Weights of a small transformer language model: 9 layers, tied embeddings.
Each number is 128 + 24 x the weight over its row's rms, rounded and kept within 0 to 255. Layers, rows and columns count from 0. Numbers have three digits each. The size before them is the row's rms in percent of the matrix's.

# layer 4 MLP down (transposed), 6144x768, rms 0.0979, rows 1157-1185, columns 96-143
099:112091133130109143110147146137156144135159141125109108139120124169176157125104100104070144111131154131130115142109085096185127116142111106143173
095:157145087112163133105130126142094134138165098112149140087151114095122128168123134161095110139124155123088110145127095114128139142090155143134155
107:167089131115116175123139154155131120135108079141130083084150103147160154115135095077105117129134136112128120107139118095134130120127125074122160
143:129128104079114167150163147128125117133119100112127136167101125160131110126137124130124145116144165096126131112111178142122173112147107130123111
094:106115138138140128104101134096155132160117108124107153125152158124149147136119113118138151124138110078117109128128144137129152104113092153120116
096:211121107163124161093119123133094131124148109099106153059132098127113134114127148145130137173143165122061145119092146116121106131110140128104107
101:105147183121137101131089145126157093120114099186126098144126138131103123136154163101164125078105116139135132122126156160098123151097117123097120
098:136104141119118131095101127134097060150113127086156164086145116090091140155120101089153130130132088111127097159086125155105130156192136154154169
095:110123116117125125103131142142137113114153072129097146140137128116125136128148127125163155145105117142108154127174103138123154033117134146164114
095:143108184137148150167136078095114091091126133108185108080145130139122100173114168124116174124103098147108113089105106105113156141130117158121111
102:123155132091124130133115121170117054141143132137117155139131112119123133127087103126144129087163161126119121136148117120101124134144115133117126
097:135140110092128168098135097146114114088173128080170157113147121139164115108146137128106122139107111110126118097147143147110107142147155146156120
080:138137129094113167137130121099122108156130100175137138127151120109104120159146162133124117124168158084127121111103089106140142118087136188129161
090:129150123148105124097127099104129098171115121149095132150145079118115096138148135081146121199119151097227137100106114118151107162101122149108111
110:141107124091110102089142137123143117105135136166079108129132154110142136115150125114140066148130096115123102148175090147124153142166158113113135
100:134124131120115158103133109126100133142161185124122108095136141092167122115178155111144139081134139115111093106113120126108142149104133113148128
100:122141156118126134094170143089127111129133104110146118110124088117109141124132125129156113122107131138148144133095131090159139110150168120085118
090:098096111131096164155126116124116139167138124122122147129122134153115106103139112122144177124137120112108140113124119132122145098144129176138158
105:148084149140100111116155121080148132137099092131142117120156149173113113117131116103101158161122125101143139159147121133145110138128144098118141
106:134103088155166155172115167152146109146109132117145157124136165168160081122103114150118141114129149119167104070146145116151105107125132118104111
098:156166107108126133130177137124130131122125083163122161142148110129119086108137148177150134125142175160121148145124109116139153134116156099165128
088:121097146145090122182115083107131139157152107118101132146060146145122165113108176107126115102117101141153160130165174117166125121130125080164150
096:124097058129119124179130173127075137098127155131073139157131131101128152096151184134112100125148165098108094079133132137097140157137112077116132
108:162129157168133128140099096124135119099145092157110115150126147139118115136112098117098093135104145133159136096144125087153083132144115122143138
095:144137135159103138131143162095130136127150142169156150141186143105120135168180106101100131119113150190098094134129130094142105125142149124100149
097:134118156161145138176096112144148117157110088122115122151110145168073169103139084102150079091119140172094156133118142125153148147097119152090104
089:129145136188106107135145185132102134098116095116102131106134127092180094172104151127128095121139139089138169144132141128099091088122107111117165
106:082114139177175105135167147154171143149148122144101106158129154139161132175112155168123175149156129098129150129130136102085155115127130145146184
096:118104120119104137109074160082142139119134154095115139097141193127149138123145136108135130136138104158152088103136090124129140121124124111151120
# layer 4 MLP up, 6144x768, rms 0.108, rows 1158-1185, columns 96-143
101:136074138083131146161145125104147112096120111135177096128155115148171101088104116101121130118132111113116103117131111127116078166137142146181120
109:116152094112110125120128152148157119167113148114148077162089157081132086101095144118113094077128119135169116117127128068082150143150101105155164
137:158089113139117140113098110116123184125145140108091138150088101146115126121111139127134141099142124126111131138114106125132107139131105130144112
097:153108112081104111161124115148129148067097154185163114127174071108094101087161135176141126132116152177107101058156091107071091119119116145127118
099:139124124122138139155146155126143123148153129149121101134144069138146127176113144145161136107130127178103132148159107070165140117126134144123110
105:124156137122150092127128146088142157104135120141134113128125136128087142099110123087115094077143135097116185118137114139122147124162120123112111
098:107151101119116144145109151120091054149150081118165096126132121129101116175118113139134120133139107142130098145140164078111118165172162153165147
092:098125147079178099139098160130123159120138154086116110162130155161122122170130109151095086178129161143132156128141143101144122111106141137143142
095:141153118098126133158117104100129143133130155076131116077129162093098110147122118124078150130144123112127078129099118143103181096159132130092173
103:132147153140156110142157120111159129145123068152144104173143142135147123101163126138179138100158147144152115104111084167147154096150116143148101
101:078106127131128147108119116160122147101115143115152134140103142110111116149130138095130124134149155107120109114159117176157152119109146187156135
078:119107122125122188120125154129142099093135155162140148123128154118096132111169114139062128110117107107160108139114112094080110083125148155115181
093:097197117142101157138096129138103129123103140152139181118124155115098117149093128122142124121120125114094148147129140118154116119119130133127106
109:168095142052119128145095093129100135130151110104113107111119146092139116165118164113154146115145139141093162165112133113162127126111127118150121
101:122125122113161115139149165118094142097102108140109093132096142119150175128117139179158129168119146092142127162123140102116148132126158126107129
098:134091127195126080124073141141141125112141126106143115104090124140079112114136118143126148115120096143133099169105150139110158117156129151143129
093:104124123102111118126124112166162092115136169149157168083085152119125114120074141103134124102132135161115072128100180138109139148122160102119121
097:117124147159177130119113123153183115116141077143102093128134114151142127147082157154126155179141118117159121094113103146112122134122115136145126
111:124170109144156153125128133130123134133185130161124134117112134150152115137115142103127131123149136120117113139083175168166168134099112128110116
094:144169127134113076175126158146138154110128142165188102155113138102112084112113147169177126134132119116119129139118113144124071132119134074165135
088:073138082091110147098140125101110133122143110077169110137133116097121143093109130171124154127098168152119150110171142165112135146112166156148169
101:146140106074135155161138153102160140082096119119162112093153085132115130116106121135147154121147125148100150165173104114102121107124152116155112
105:123135119098127161109178173147164126100142125134142090150129121109143093184114093128132162115142146106163136118134099133090118123103119126136095
100:130084098116141103129115100155125108159112126089076122142096141128122108103160132158123095108164149113185157117181106145101145187120136145177099
100:131159108130129100108148088130082153134132112144129105134119149132092151180092106164108135099110090093093103126171142156084110106158148118164145
096:112151125136129112108093145107144088119144094141102105129140172139128144123111136143135094141126100154136127124150109131174115108147126132141167
096:125154130140124117151168161142114114176140106164073167128131119199152095110077151111145142121128092140107126154105139161154155140093097170128116
095:107138113156099146090116147114143154097106116112093121108168129148168140144066086127118157166141117123155135138077135122094123154140151126125098